config.toml
n_layer = 21
d_model = 96
n_head = 3
n_kv_head = 1
head_dim = 32
d_mlp = 256
vocab_size = 2048
activation = "swiglu"
norm = "rmsnorm"
norm_place = "pre"
norm_eps = 1e-05
positions = "rope"
rope_base = 10000.0
rope_fraction = 1.0
qk_norm = false
attn_scale = 0.177
bias = "qkv"
tie_embeddings = true
parallel_block = false
init = "uniform"
init_std_qkv = 0.0696
init_std_o = 0.0
init_std_up = 0.0696
init_std_down = 0.0
optimizer = "adam_atan2"
lr = 0.00226
beta1 = 0.9
beta2 = 0.99
weight_decay = 0.11
lr_head = 0.00975
grad_clip = 2.0
warmup_steps = 219
schedule = "wsd"
decay_fraction = 0.732
decay_shape = "linear"
final_lr_fraction = 0.0
batch_tokens = 16384
seq_len = 512
doc_mask = true
train_tokens = 120800000
steps = 7374
dataset = "wikipedia_en"
Each number is 128 + 32 x the weight over its row's rms, rounded and kept within 0 to 255. Layers, rows and columns count from 0. Numbers have three digits each. The size before them is the row's rms in percent of the matrix's.

# layer 4 attention query, 96x96, rms 0.134, rows 0-95, columns 0-95
134:122165110094107140153131122141109096096167083104158188131198070130185127145094172129174089120112014107098075143117102176128084158124188160109149120097093175131126148086101171135141113111124151169122122111075159076131138141084102117167150140098131176119101067125148164135098153124140123129
085:105175099116082123108165138122094125129176099105155183134135092106202100113090160126190097156143061127059086117092100167110101133166157185088125172081103130121098173066149182144167171133141140130106125105113113108140136125084087101102136136126114156121121052102189163086153146149146153130
095:159076172158123121147101148117142178121110201129101081105073187156042126160139083138083153119125175141159161130181109075160172128106090083170119094191143127151147111187113107126119111121149118097122132120173129159120082092162152157138094096109113097095142192144093126145183110130096107161
115:133158102054117125169103092146147074127160092094116156131179106085104142065089162080161084134096076128101141115099130177100068167142174168098163119074124169123122154137134146129176163158131170128104098134059135149163143156111125127170135160095140168122113057131130136141055155137179120103
109:087143119059140151137096159132101108128128112095173111166105114158096129089066191132164153079080133119072131140074103155117077157174183162114169119120125157071053131113050124129161136150152187132087122138061126136121176144114134144170139149133148146105106085135156121136061143102105118137
129:143160184094180128164073135107166123078157124114064070138136147130118125058109103127131068101077124128094116107140113147090081153133136170116146135106182136148123115115184141128131142175069140083086126114110110140159146217153113121143162139074147145089112112156108103159113191130212135107
112:113123126124118183148132197149100151140116156101174139110115136153101140178111126149165163107114155133099149171122143118110122107130117080099164066189040153107151122127103079077195106124187161169089091088115132156108071066118138177153065159143146163140136177131118141079167115098110108152
082:131151082101097197113064144155074146105167147113131131165122103189139158162077108137135150062093118123075125132054085144086113123157166131119140124150185155095113132098101140123115118108129129126056088089140118157064143146143081169149124176132182144124070118146113171077111140132077087145
096:118112107138118141107143139133062162098141129138045116172109170084134181085139094127152153116085204120144113123109115099150137162166140133153129186105213134119095150144151132136103108150104081052114124138163114122117141158074061126121153146142114051155078163182084194123116135152138125122
111:098087200100109105143102099137122159109116137091170095183067154090137179154185136140132126085113086087141089164099137105119173144131093169181105104122161145131120138189108140169095194128137133101101112171143089087166176133127117135079152123185066153108119152189092129155129117155100078102
106:182138121188171129182161159112138064108137106119106122137089167176184112111132087139184143139188086149152093096139077113160095167124129180133147128080118063119116057140096114112201142152092088147079175138106114127104099143100121125110139089142163116143161107141115103169094125079136128190
080:147120131151098185182099123129159141072162132089172074130092120094185135094115098155174067115109104104089131129073125115082098130133183165112164099152142085119111136160124131170180144121153147132100095106068126119086142177097129185124116085152112140099136082208121196158124120092174117108
091:121081090124100115139129131149079178168108196142099144173162142074065171136161120096086166100109167137141130164127152124144167118162136109155104187097173157175172182078143162135133115080094135095127126135194109144137157126143115101169138153193115062136090175161097185100121129155161109122
069:106089129138125154180098166045100045108127149093143093153104171213071117140121121145155174083116125112109165116116174112137084173178084178125162151067134162110121136131145153085097089159139104097077131129133112132143175122161087157139102121147167135144084141131153098108122088135086175096
088:177135107142077161168117172132131111114137152123114108099117112140137104111132084139124092153129133092140120125195153217147139165104136103121166136155183100105147115100153146130116065082133163119146213101172092131114190119106178085159106042157108095131099131164088173115116086164149177083
091:075065149071108137152077096080103166117098127103139133143099157131075111117131116095124155098092118113148116153059140087077122103142090190157105165086130172149136167111175106129080153156143128114094031178143150089137174103162067133090117184163165106098111142154150099124131133118107107118
097:116116136078090148147121057101184121147126045120113130130164130127113118072145140152159125124120136115111110160050140085092125108128167116095130094093120127113088099156119068113108114072113143147143166145056091132154131135106133207115150179083173184129108096131142166130088135049178151101
130:085183128107098148124162132111125100148161049111152156145183127128154122077097169149158083129121089105077117128074120127123108160160182164077139145067105140082060106114109140136134123107119126138116187118064097102152166165079107143114160183130133179138088064138165149110083156088160154133
096:178101109141113096128128114153103126097118195152073106090090125097124144197165111098123173114139144167192172117210145138137141094098072066195095126158139154125149150136117150132130156147141099095114106123175137108098078087158090098109138139142161096118172200110100113166186114137078097130
104:151144193131069130154096040097230160135096109130105116096174145119147115120176118104129105159151158163171113143106131110141109107070085127106130107122124100169144097133200079107137165109107138117154217112149137203094144113139122129106144110124067161138158151152105079133126136111147144090
117:160065124161111087147083128101162146121073154145116108146196181126083146132165111100093195126129248136196145110168110153149143158118092142164130108153142113146149104183118107127099092116137120103162139154171151212123125082084145130144161097114080133132121165170116105138098115122112153122
101:080137140078099148096157124094148106178112163107155146110164084072107087099099195166156109127109138125062157144092140169099071076135166100103138151064080118121124140116137167149212152142126154167135134111073105124112153106154150098153165172158173096150136098103178126115103169115185136096
110:125073167124171125140134117127093156119096117124114121174046179156149137128166154123121220118133126115190120129148103071158163112130121155183098100149131157102104097218099122122114141167135117108101096197182111148120127093099104142077149141111111124114153130158090104157119087167056095175
092:154108146089176143201061111154126151102133159086143118129074167168052133119135142081108164119094182112156171138123123113112100144118152162150143078204112178118126123174106136081119134133158156055072087154123136155152121105120111162128101158113132181065114115146102091171153141100085103160
104:120161080097084173115090141137141081142165132108110136098196076142132112086081134150167082102099134174066176131083121149117075113148206104088164177113143125138111161075148158122145101119123110136119137083069129136089128151159118133157110147084155129126109101121191169065133159087189144110
079:121122139101098160171099148144121151115175200089124089145061156118138168069169084139170116089090143092155106178089109126138121146185104161144145182093168134151078138121185161119116127138107128087099123116119094107100159172103067135104121110160104101093085149185082184141121160104190097130
107:147168169146189143127103114131095147148128094122113151140101156178131106122085152141148152155127111145092163078140112069105131104124142160114139074168067182037121099181121114094133156157119128162075109149150116176146070126107116179150107171065173189123128053106123109165123119133077137151
114:130172137149172109136138132121127089126134068131139148078131117202144086153099145104121125149169142151132159089164113108141106137103112138091124088174041133105116098131096104089110124168123133171112109150099163178129061108099145118120107163072142198138168060063146080162110134083061142171
090:160145161116105135115118143144134165093149158159166145151188134104161188189096148137155060111108081161117093124124120147126083183094199079117177057152115081111091158151082110159152154095165129118130158094105145122093143122100167154155110114133132194120178117142095141134127126132202118061
079:147176134122099134107100119113095169127089151181093155143129162136106159164093151077088112141086167144087165114135152105108170084117124103131105111166071157095171167186150109090108119109141152172101058128168099154164074113113126158179094193099140167137127122092126158086168107193102113064
095:144140118166200095106179126153105117148129076131128158089154104161114082160096152112090164150191154165160136086197121143178140132083112102105124092130078129141118086083086105102163097157107149132142143131159170151110075085121167077149127125106169110152145103057163066149104140096102152190
093:147176181131166142154101149140112145101146118077133112146090139181174165151107152153172109138093093144081111139136099088133091106122143163104158047167053122073116086196127089094141179171137151171074060117134109150110089151102148181131088114099155170088138089141138091162126122113140120132
107:127125110111148140123127193146149114091133103118109153126149129146129107055113047145151123173099115159133131121187097164108079101178196167085151090150117187139163142081137123107144040056131159130166099108075148170110097115117149167172098121057102148167101117130136134129173135127167139119
080:168148173098104139127095138150143139119148157128157170106161105107118081149098195101154100133115108138130189158135104136107109123134219152068166070148083164150148138136138149120137101166145146081139072132098140135109086103152152202140110145117086236140099112134182132112189118082129148138
091:134100140162146078097115133106117135145114140131109090122088192148095174078149086154117114135142104175105111094114128073144122096117045100181092171098153099129101109170118109140114177138074119194113176146147128136141100153163162071121166078122199082105167175118093113160096177137147100170
112:121170115118099175169117160121132092122179122109168159119176109122129084139112154098145121136106172130125174150116137160056100194147125193089157076129037181141167133111143146122133070107143152088112069128093161123126171100100098135147097158138073169145115060127122144091157092112108158081
114:111167077115116154132165132124143124127162105100177170123174093137157127147132140076119143141109168108136145177105090179110148153184165158082144099157074169116157127127147174123105050097147132124153066132076130126139138091099100157127103202125064174150093060144171135078162093125092162102
109:110086135099106123163119116116112151122148159132105094151119124092166159103152111154076165140094137078142136141147169172147165153163097140155127135105193133111165150111098154201123130123101133095187157138194134103147225124120072055144145093187075084103154136175113139126064114162117106094
101:130195120148110123085212151168113117147187108113143188117142116130139142178130160135150122118127049130082107119123142069115107186126082115139128130119068121073100147145108162111147138153146098158125090135078129031170080139135068095140153130139154187163120110085154152145119110102147127177
112:109120134072076159115090113144120166090142129095123108155159087109164150129135110102105129133077194082135096191078115152126186145206143153143131140159188155139144143106158167165095136087126135114164153128143077108138192178101097149133125155109091115084084115197168159094105102186111114088
095:129085138059106128119080133134122228146102120145074091169141154070128144100108125146103139141115170073100097136107122112155164091147095100152108176083155144163135146120106128180153137136145128123197183141199120158075183132100121087148085119118065071097152158140136153128122161146146082119
096:172083170088156071167087122115139132119108145140091097100082138149132079097173154141114145135159159144142162152173204061139154079092177053148118123060146115129084109139165121156154125123122079116091134161152122098146126081184114168095155111130137090164130171152079110192103135109122108151
093:201124111133152189142104139114207171128117154157133144128151175079167133121119116090144102099096143131118111116131053149101111126126153197118183112130171103124188110076099140129115071122157195136147155159101149116112103102064128174174104152132163161139105141209162145129155133109177126092
089:156126144110097172179086139097177163126127164087101131159104126086177121100186104093120108101058140082104100205108151149086159105117166141132167097124158149166157159158128151185129122148154165133082117138138130096125128131120076150130124118169126122093062150237154169136081128138137134087
077:078140178091095156083114101134116181186135113112086119173163141104096188114095127142131109145129143137085111107089117161123163095144090139102080138123086170152133153138125130116169185101143162144178172102118149176114184162096141068166072156134112121073114109133219165077114175120140117096
090:109140094151141130107146171123148107116095118192115102135178125132130142125111105122087176208150185137146141063121183180091198164129123106139099138126116114108106058108150144156121094064096132165208155123105116117139160115121180136171088095133089109157123117099172124089119072184121179117
099:158109121156142175140146114133140137151078135120053067150129192120118144174113065115140138135091125112063084093095163159150134148106082158120156102154132173131144091176143115139121147164150183195151144107161162112092143186076129144173065125146198129087113122141159141094103137157153148066
090:086132145057083113118117146134113176104115098142165132103125086124115118123114156139109160164159196119181105140134135164088190127139143067134115187092143105160083112087185114143141081055115105129139149147136080125122194100174134100100113092097038096149140130132086118147164109136105118194
096:068160087099126156163132139118157083112152085126150122140176093148117099103101120132168163149115201155172089166089130156118130131121140147133130109147066168178094118086130124121063106127132137120141127122052109143149138154098124169065146179099084152151126094130145142066136046125094164049
124:103134117043134161135122142127123110130153097124142136093170073129097119095102099122141142119093173161159091143150119198101100129174161177087165096172165164106089139027120111091144054102129149144129096079090152162089131145113118177112073151096138130139118100137169128062138138099145154085
094:149093155122108105121124175149093189109111187123146148140122161130155198132143195140120114084107046099094136147125104063143160104099143128157104162082154119145179163161096118182102203152132134081159144156186123110167114106129134096163167155143118120114143147109095142206159137139161069147
094:137184157132090143142120095068213089096128092124123116103138141116049097150107158064168117104126138161099129111118145134037054140086132120116158095096091119106090137088157126082146148134124154177061122135113139111165137139138112163119165132087129187122127121102124130120115136037134172141
084:161195093141142136077158172129157057124185088194100152117151124159136169112090172137152121122143139191117105091167104125100077121131132095123133134147114144098079120133046132106124177145105112150109145100089170152132045159096154121132175136086160142142139108112143145115078180093133154191
102:136181143122114156072155113110139135163160129101172145109177085138100125186127164104160090153113114130146166137081094172088135160139164167070161058182066143118111111112123163101121058128158116131117096139066106149144114109090129130136114176132120178149101094127198106068155116077103176098
128:152065096146176067129139155110121132160086103177117108133117143169124111088146132143101167133180124149142131097207123074160116126098112082172060172076121093110113123140119099174156144095116056133138149148160106132135089100165169107100165104121143095159159197106073091156127160112138115190
128:118124053140109107163183127125119135136117079134184161103107105161123140123170124133090135134150150141171137139154162130102156183126131095148083198092122152130095158090135152142108118044086084090173148149144089111168183093164090061083146102155060142115118118095091162098149161151079140167
133:115147100090067174115108130148125131080132122092158106171188106083138149136127093120125105153081139091141110173040108210096166158169160179109157119184133143178143139120154165147108099111128169108154121126095114132132166147099114153167097130110076120091108104164169186062144080154106149094
089:111132160073073165144063123133162201111112131084139075146147136055158149133151112099108101145116189108136076176076137148100194109157149134120165158113129149177131116138144138181126107082123151128147140131148119114094210138096100124138088118130040111069118129171171174118135140138127122099
088:112139118107187147151091123151129110116151136124089157126099122141180096073125167075115145080076170128114113179194086114137040118100159132163169090120136165099148182144138146151122134176173109076101113136119137135170113143115122198096164197087171162152105142195095127134118152152120122085
082:110111088197146073122156156097136087129177113133217188075096113180138084129129134125099130098129104151149167097193113110099095139150111142122125121109111101061156161093089128117074109120149095127132072140082133143124093111150130077103203126127122190151142093095073099158162137126138171135
092:179143130142129114151129130126129148082134138105118123170072139180116105153142125112168116065134081118123106174097110084140116138075174102142161084150116127151111142186132104112096193180125132083045121170169125104128091120171062190078150127198154163122112130145068150173081123138103143099
075:076097154144150113153112112149054116113141141103037111137087145204134111110112123087133164145138145133110096112147120115174080093103092126139126127139121133110115109203239141119146206120090092115120078109153100123145093161151147180118134146136182110127151117128096105154117147163058124096
088:096138098140187103110167141159099147165177102163190198101106156154117143113084198152099118083166060145135150094170090102145080107111123114151091140126102089079137155124074121056122151157153121081152120136128135175110092131160138101092179134100150140145143126080073071168115139113155129151
092:130120070155162091196173166126108095117148145116132158129087092163183120108173130117110124066111093119149114164184117079178102136105178115169154154101166080071144160135117147162112147169115100088102100119151107115162064118126107147069184106142171118143110154149066144184070142148110127157
101:134123077110127169179142167136141111120117086113080180149127110181134150160115104203130155057083116125110075172145067073118126128117156124173138149121111107155183137113140149111151112110124157130120064139146178140200143133155092123157154145151146170159087127083176147138186112119081181072
094:046125092150166171119103081082168185065091095130137141121121132174152131139121099122127116109126173138085097141118086108068130117083150161177128116157143113117166135092127132157132143120153176136099136145174179153143173165118058159132106163112102163106140103106197181128205126187107155116
105:164099195107109085114184170125078112172152127123154084122122120067121114104142187131125135165134125065180129107142193127154139134159123074085127135108133161108068137148135132146150134117092074131147145098081087110096087103123163101109166071161123089177146131160063093138070150067151110145
097:107125053137148121156102097157162127119082117140097133146127089229145139154159091151082117109121127165079117121092073094133136134113135167123143118141105112118214118093120172119090069079113175113107106142196170126162154123134105116176123180091124138088093118071171173134162112180106116135
097:156112116123113135175106106136172188122091149124127164097116153172173135163117096174111133106126163187124121059097079097105099140092110132154117118126172118134185127108104162110086129137142161114108153150192231111166149149176066113146143128102076155120137133121201137093200139178119125127
103:112106097163127146135133103053142126132102095112148151129101122156146084111117164177123087070152159207135102108135146095112106110095096108162136123083116128174218098119158146161120143192080107120114135116162120138132178178107103148108085134162129106097144144166140219067142145200102101142
092:188148156099099088103120175149158135137152160156164159086146179079145097087144156140105128163139112070170134105100131093165154112161159149074099119056179122099059132171123127115116151145109083131139158162092114132094104105143149113084176102152109103155100133133052065121087152071163132159
108:062094135099119104180071117135136145101168181082170163140121125137138167145145140135102113160118124105101141163086111135107164111167157107154151169162109126156106191120163194169119097110168140055126093103174141108171149150145051101116128121122073123102118142193156170092171142170130069099
124:053136198085114124116126077098081112177162169086174125114137103138078169124102167148137097122134159155115172164149135141080146120141112059136140136141106142206144164101143141149134128117112133112103097053112082152111132135168104103122071150095110129124142140142141182075176167169100081070
119:107102176097061109158102170085106095112158142100138106162111162086086150085191084101146131168106145062160138166123158188129138167157090169145103143108162145134077139131175129147145145119132130110116141115107063158127161157119082127066166080114084102099097139202082114114117127125174111077
075:051100137141111112138095124166144176121134117144113115198095148097175124144144074170154161125099138110155093109154128100130146112163157148117064133103125068126166105142117193089115084106109170104167171163155165099193167167083132179123149093156086116117122109096181134177139131166120086192
081:066128146140085127137169142127079048140162164127093097168072170111178129094156143151157109116130141153122112109143164158130088147150154134122095143060124095140085097133155161156120122148039081080114162118154085084154137182108139144088165136151121129137101101172118137086158161146219103127
105:136122179085154147146152057114059174193135167120129133135144116106080146111080181150113095149131113153089155143136137097101191108145157070087170144143077180198164184131097105150156130122149116134143107067122109150121109114156133109198071153105131134132163149121104166110132184128141076113
097:102137189084107097090101122089141189169133147172162160123135087138090142139096168172113114166165122121128164119084111136076204099121076073164103114135135109170183170123153134161073136063168125135145135132122122094100122140170111123101093141103137125150178125116105139088205125171135053118
103:138156182141178106134152078163110100176140086160136110095085134172116165159158152189126104118168094172131128065156185100088163113162083109120075140151114119133163121132099114128103166095079078099106168105134141115135090177124125137119135197168143146114189073096120122101123171143121128209
096:087087167063111131126111131085125171143126174127142152198168098109118140096096115108149111132110164072113153178101088157124148152110130105162155128106093147208131173100175144147119114143183187105165104160091119125138166116180124109122124113097121138142113162174156150077161107138163065036
096:184123171118139118124184173137137113174107074128088156212074110135147137142123059189080129062125142141119141100131153078184121169138058131127110129111086093106165078147113127100134098144119104089149050146152140111191093119130135167110156106160142113156116141078097083094117139113125119111
099:107123138120168132154146160111137129154106089099109177180078124162126142152114092224117139051105157123084123110136075067105125163139146113148139158149140049110155117099118157121142096133126135110131064161166180106221119164176107129140163144169146164143102136086176143131168135129095172115
095:156148117152101121120105100157148067138135148128144104087165123087134117113160159046119108214169112116174123144124141157174125123156138147081134120145109231131100141130135122125109118156169106120130115095093072135065093055094179114132120093088139059091114131141127149137068113167124069120
082:142113122100143071091170141123178105150090064086110124191130087108105179100139081084128138158113114081135129172100143102146101138153100156118117085066092117123139136179173059157196151106132138172134096176121118121137126108093155204162151119122101097142097152155098091154079140078163168122
083:133103143124139111161164158135129074169161184105143114109184135057097145126153140078083163139143111103165157145168180149174116136140113129103167103091118168132098131150166093104144102113122123183165120143123111109086127102139207110139158090119101058137100082158040096142041155106149117135
096:117116049100146160138144113092182145109080114131092096145142111153162170161104056173124147103097141163094138090077097137092147110119118157169133063139156120123219131108128122117108106124150171119121096205148184141165152157142118150156150152072102150126150130122217168129169104161113151138
091:125151128139139093125121165155134071139129074093079174111139137129113128119131117076165183151153191134202155131171145160170074132123078110142131133145110152109081089130111106088094150134088100162144111136094100158096102066105169134069120088135112107136154116082139066155083108093068166055
108:171110125152070111108110174148145118140146122125141180105119139096196059099141183110110129132159111091149103125118137105172076150118130146100125159063150110115074092156146184134057134149074075158152164150150137096120108093099178091068154099198145083134101126155114116114086104092158105169
096:086132082109133150128163094154173148133129139134140123118107088200191110138110161179149104124151124164070109126091096113080133133075144081139144135117119093176183156097150156127103117131163155081127136139167182061180138156167098118142142174124135159144152106114196207067181135162141105112
111:056095202065090104134139098119075111170178165122151115135104089146120133092135170162130094130138129142119145142113134129093150146155130075131125131098115124201158154102155138160101127117091093084120116088143099112147154151179117081096114178093110119137132113154141174049185158184142049094
119:146145083191139123199115159151172141063102053128096168172125188142176130188127088116108174127111146105137087085139124132166110188142134200149096132190123094065100106133122123095100152138118126104114119159152159128164142139071087179132154121176126149103138118139122080149079105140128152131
111:146141070181126125098112171144199138065088067132099164115131140160189071169108112102117170126122137123134087105130113127194078158101144173135125127139158101051106084152127150080095142163110122167128154159153138116112127110084140163106137112141163134139130096084144092193083091098075154171
097:142186113177130114195146149108067014127176125090131110083141168153114126108181121104143121119146082148145145120137146145129096158175136160101110118128139140098053149139181104144152139100122092114096128088087114191131074120145093094117192143117148153102082141164091105101095163113152173152
085:220147120150151153172124141164145130075147067103125168114165122153146077157046139059114133136139116123107107100125120117155122184128187142080176119195079170091086131145144094108107167173149117162112117101103157150105116112121130174140140163150153149140128139110082069152060126106108128096
099:171128074161159137113112147162162180090087107118132128122183166103152117170102095104110163084100111137133140116152105107175115108122130145110128123160130123093147102138018123082177126118151181160143107154120172137120132083125179123203102093105142148101109147098142121226095124109079162186
100:162136091177095110177102188151141092068158103096163183128129174150165095158154083098131166119103118118153119136133142114208082155153155200085124122152149103085068070160113169094102107124086142120136152150146151121119129127100132150086172109137104143106080115144131081174049104108114152154
# layer 4 attention key, 32x96, rms 0.13, rows 0-31, columns 0-95
101:075196059149117122166176117116146073113173103095120105137156145099146159170165202082125077105133102076139112113161111157164123130125200130146111111112133155153117157114114124098154152203106088153065143199140081123125106111140121103060156170123132156153119113143099150111117196144123130149
094:143129084138131090146122117109092106077169101125160102128145153179150147143130216101133140164166133072167099121171099092171109133128144124125105110113167146173152159079160041117160168194109108137097146209166075153093084125165150084085146099139118130144152107110103149115177156159155098130
100:126103171151138139099115177148139136116126163107137125079088125140127101055150127148102103152135072184085130168130138084124148091110072177154141119106100117149173091122131110065131078128138130148177138143103126092107111206059150097119033138111052106077167118095129140124161113120099164105
094:144152096083156156171127106129095157189103139095116108204179137148153134150091126121138142136069141107136166099141160142081156173146158091090089110112133148103143206165104120143141138066149120128126071149142115161152144072153092166154206158114169139183093141193127169118110131166150078121
087:143142115112156157164123095089084119172077157106112117178152148158130135128079171125129131114090142117104173097148175135089111139144174115108092129112155168096129143132083133157109157086159134085120048139138079152181145052156084125195162136129159118141096188195147176126095120166110057119
116:142162156053134196154106069160162174169095163118179051176116112098160170150133151172090055124091118066147117086134161168106157119129179151081147114152119139152078149154120126147140091105144125106127185127155090152089134070128138146160173137100125130151106167104129115140169148141163112134
113:148071069138154109135139154115062140125080102130131141134116139120130079092111118116078191164166130140156135186141134086143192123127136075135117152113121113155120093080135107180117094083150092140184102153085106132140171099102121081149086099132099112135193179132122152132130111194023132130
103:153118138074102143125132096088185136173101209162103108159177116112134120114134102158121088183073147155164152105163170137119092125103156113129111153082109139146098125121131132223099131123101092154120153120076114157178173063141109137166192163148115117160165169149116148102125150128182120055
089:111105149071069169135105106065169133147114188104107063160127127097143135116117150135160072158087118079102155151116175140097094104120158159135148122099126184180093177100164114166123119174089118158100140081105115157123192090145113188127181164139128134116104169168147158078121169117163101086
077:105132091102076122120120078200149168177145118144111119153096070104129181198193069130092134150089178097185117099114178140150133148170137148118128172135092145104137109092176133148114122158110122105115161172136111135097191176133145109106156108187095094128108122071119067147149178112100136142
119:106152133103132122146141094113095095219163125121147149100159101122108098103158127133120137078138161150106155126098147121164145114166157100122140118162089139032123153131091123171133125131076076136148071098099145157153089077183116106087144184148217117143084119121170110101085209136139113158
106:148137106069090135122146068105105140209133127104149120122163073130114117166178125120059162148118125153143160188100152107133222118147147110103128093154128197072158204107129127154113072090165089129138087128122098131106136066161100117149112132091118112113117170137156161120131156151078092154
091:145124146128122127135151141049166120101071187163133072143153131110122072074114137141190127186113102124102141094145136104081102089059104104180082130082127114201103150119160115181220162123124141177122144103075120107144140124108116134152162130109109137121163158182119143103116093110172122098
097:111096140179145170169150170133158142135096157194103105132148137101204131049099132141132123130126165111085095067204171099146104138101166157137108160114152117143157146160114101139175153175094099150133174065108116141150090149103151129139176155113158142140140165137217139103085137154180123107
101:155112156112108125109106115117103134174132095149125168082144097071119075108106129136116100092143106182102148123153138103094142128117185074148179073092150154140140147082051136152148066078104121148124116074108131131137121164159088062176083155094167188100169151118144186095139142158153081166
097:152131143121116151184157116132180153084093181143127064193118172157141149117104119142171136190100133134138111095153142116115125106101135151129069147167060168154118131192165095120162229169157113146107184128139125128138099124103150216127182114111086094116120151120153118121117119123157146072
111:131182116147164146184158145118085096161127096126081109166110160159115133170098109146147124094122182128139153058192111147119075180180149109086134111124120134134113156151138116096126180115116122119098097104163106203157107077119066187166184131094172160162100156143107139086138173083161121169
107:162201117135150140182144111119088105131125107107104097140132154188097131161107129133184144095116156106112151092147122148115099173158157092091090096113171141113099166170116120090131197113138122107096093114154130166184115110178067203165208143107176158185078146148111121110108164092148094144
088:136097114116088078093074130114112156057152120174135134114126087090122117126158165125095140151148086114147095167109118127164136112090138140162165147109135093177108100088141101139154098175097144168143204154100111080059161174089180067104080090174102132092201131094090107155170123154132134141
100:116097086117202072060106133160085128152082099096168116102141113178107097124143149146114165117153126150112116178142155089136135082171097175108095179153133130107169146126160144099150146098175116092191064104121114140125114107180119125167137083135117049091171136103152094147167153184149082127
107:086122040135128111094105145154163143097110129180113113113133073116137104112170166132098121115135084124145116199063105117180108049105181141155124196134097065147096132086176156184163143128128085148153116122106112126100109116158127103127183172155122112100188161118150127112169141160129073134
095:087140092154177190141181128111117097145102122101101099148159145163163113118112161077119189105182097154096136177099127132122157111143112136129090129148155158085148156128103117112086132104158074088129085092149060150177064072135067135155146175122146121116126159178175199111147144171138083108
108:089145128151132171170131159175158113064149107153086119118053107080184138141125127124111121103135108068106079100133072171158105116131161196152186111168116102128173087128132165110142117187091148120103178127158120100086099165073159111067116131139189146081110082110132126149135123115124166164
102:139101091117174173146130126169174170063039116171080027126067144095168140157087156150074130169125106068107065165110106109122151077089136153139153141165127125167139123140169124133102122110152109130139137134135102110107121094106165149145167118134134111118172158099197117150159112167114119115
093:148130131119132164147185139046125117109087185134119109153163176155128127092068146112169136181140116170088144156135130104088143137100104127143083102126145182138132176172130071160142167100162108151123094115094089147164112080131086175193139142107131143140151186182176176088099114163156092081
111:165153122088111174166137107073139153155112158144126070144168121131150152117113148123131151194111128159133152131100181096099152087105166127128108117144108208120127193145172057188142160123161096179134129107081101144099117068161123181137180148112145123160143207125165148126127186149141083093
102:130160120119156123129081079189115134142164112106123152086196095145116109189145097179085123101077155159146170093120110148119123145182135106099198085141162118076145102102110198132022082144132163112111076138128156138144162142174156104151160141153164144133135065122111146128152137163119142155
095:087166118171186100145109142183097117085161096101145139095101147125132109156115163149116112044154116112137118118122074127150096127174112135108172126124183061094148087111102157054060099147123155076149084160206152143114093101120165105119120118114145105136092070097113131167138104147099147184
102:128061099108062097085103074141106127158124071105133200158140092141102126184172057106080090111140111068199133202135155166136166139137169120120124129123097186136113150106139137130120107073131151117151137161093138125057176103168102126155117077106105127125114147153097130172163136122127126142
093:184123112150152116118122108164121141067132137140119133192128134121105124167100140150131088172111101144145129082160110156091115161093094124123145115110179097178130075131098149090115139117178209127118147216115161105124156162065161149194125080102062150141137099134085145152128035159148134128
095:063127135169127053105130155138131081079159096114143165131102126182117106130157140152167100055130111122155113113158064159167081102170118130130130156120123046090120067109104195118104169136085132103103120122178152135123122147134141113067130120157159129074112074152076105155135118112144193159
094:134135099125126125104116068174120157134172080094103140114106065105141135175210114131050112108124117110190106134090108165172175111174133140101176108162132099075146114106101166131022091117135137136142133169151147113069180125115177090125101152148131100131105097122130143141142125195109157127
# layer 4 attention value, 32x96, rms 0.0724, rows 0-4, columns 0-95
091:132217102132149134136179126154122108128111128105087085133086125118170162128125066108114149112130129121108131087169068181129073115165181116102176123120165147145071165086184169110163071065122148148097120074138155130165120153149115098095116118082132167164107125094127112062181167108148126166
098:119069140138099149091157096128079155115130136103126102108117109148106156072102139068129221115137153149111157174120083147146137231109060089126124141115162136145097114128094092113107095039135127116165177126093098119136114163129115114109069128137109182120120134150154124101198138135059118124
099:144161154126106154131148164094151151140166149071135159127130091112123137109075108083173061156149157185168116138130152174115119135105103132135135097100089121115139121138120063120175143183136115205046111199101132153087100090121112130101121164083154104162193114170080138109105171079133171113
087:162104090160160119141139101100141161138128099144140070158104151167052125126091147169121067106110133107146136115151113050136049098180156135132112172100123096115086142138181136163151144109042112102092113133142139184174178118155182133123149138176125120176128188123124095135160173112147081123
097:102095140160152108124110166155113101120130129146124154156088147117123160093111107149149107153117104184108183132171145111118084147165166126142121173067183140182136091084143085174160117121032073072121155101095129184203123150089096098124133147153076144079079171116085158110124152113106147130
# layer 4 attention output (transposed), 96x96, rms 0.0827, rows 0-3,32-35,64-67, columns 0-95
088:096102146135154112157118176207127155129127113143089155137151142094101171162141108082178115175087148124095096060073117138117103163110138132177126121159045132118101133106147074140116120190120180109082154091163152137096114098085125117186128065119177086100124131151112121116158154063143099082
085:166087098144093114143152121127112121113161209093109168108129143153086065135074118128172065117063079128094117162133130138113179094121129133116182094093146167201112136153102116103151102207150118095147159148109130144122148084123125175158164125130089092134146168159150194122084184094112138109
120:111105100134148114112114121096135117141117196156124087110112154235184151117058086103111129098149103091123172086072145069092136108117109126110090125157067174165172137112101177102150114099085118104111111108101100117178104151179098139086206136138127159144127127115080170121118095086143133135
095:137097138084183102176069161226118086162117114100122138077115113127164204176176141120058129095144153102114131112107123166124122123117123127132150151161113153120109132186124125180172163149155133118137088133152178136121127092211147160173122143108165080098148090127105092144171129170169150106
089:127167132070079118154150116204117122097134135075116119109084151153128120162130127116162133104071107091116132092132091170168139055132132085157152157170106153144141077073137143085184137097177126176134119111119160132064144134113110097131126104094136115109200158191164153152062105070141108156
093:128089092074126096156107174129115131109154090182182175140210059108092101081088110137150147138099138071118167143095125121060170130084125131148170123144086090144128126096128104120201147053122154158136139123160102134076131115103083155107097112070148157107174119127114163102106144137116107089
111:075081135160178153165101122116145154139104183180110157113109151120105125075133057105092092143160135080132133098085178094116166100125118130138049152109136143145160207146135189161099126105046122099115154149092126105212136157136129082151121150093110103127131115122100119116131109063124151098
079:147181145123096075126111152145148156095122125088129155119111165096148170114113145127117132187159130131165222107146145158173142117081117091151173195120140160141099100137122128117155110090201095132213110148087110085170131146121104096101210109142145106129163181142145117164111069132163102165
097:115118089160146119086142081124197119165112113132153083102115192103080109116122147190116151135161144152122219106095093116146100108138199131097068102107178149144148136160071145105154117177090128171108171175148121138119168120147148118111113123121085100137150117177122136137162041188129144100
107:118114118199145141121188112158149140112124132134080124122092102128150109190107101072152159112183157106124088082086089087145132072113184132169097157075131092087134104156071141149091108192106100154124130147209071159134135137081093138115177151147150141126110162130126092165140118156157184165
098:180154119118105121155134154101133113073106178092161160151164104187203098153117152120140099173135093101105102129147109097037125117110152131143152156144043092077066130135171138147120111134126119098190108076099086102165140074069139156113190124117144123163147135129111148131125155082114098159
104:160159110104108143115141097086151106095114105062142084160141165099176142074176138184099178150138146141115166147110122143145105154142190161118155082153177141143156169160166136105142116138112119203147205159145117134084085164131121203131150100169057088155152109152119154123136073137135106165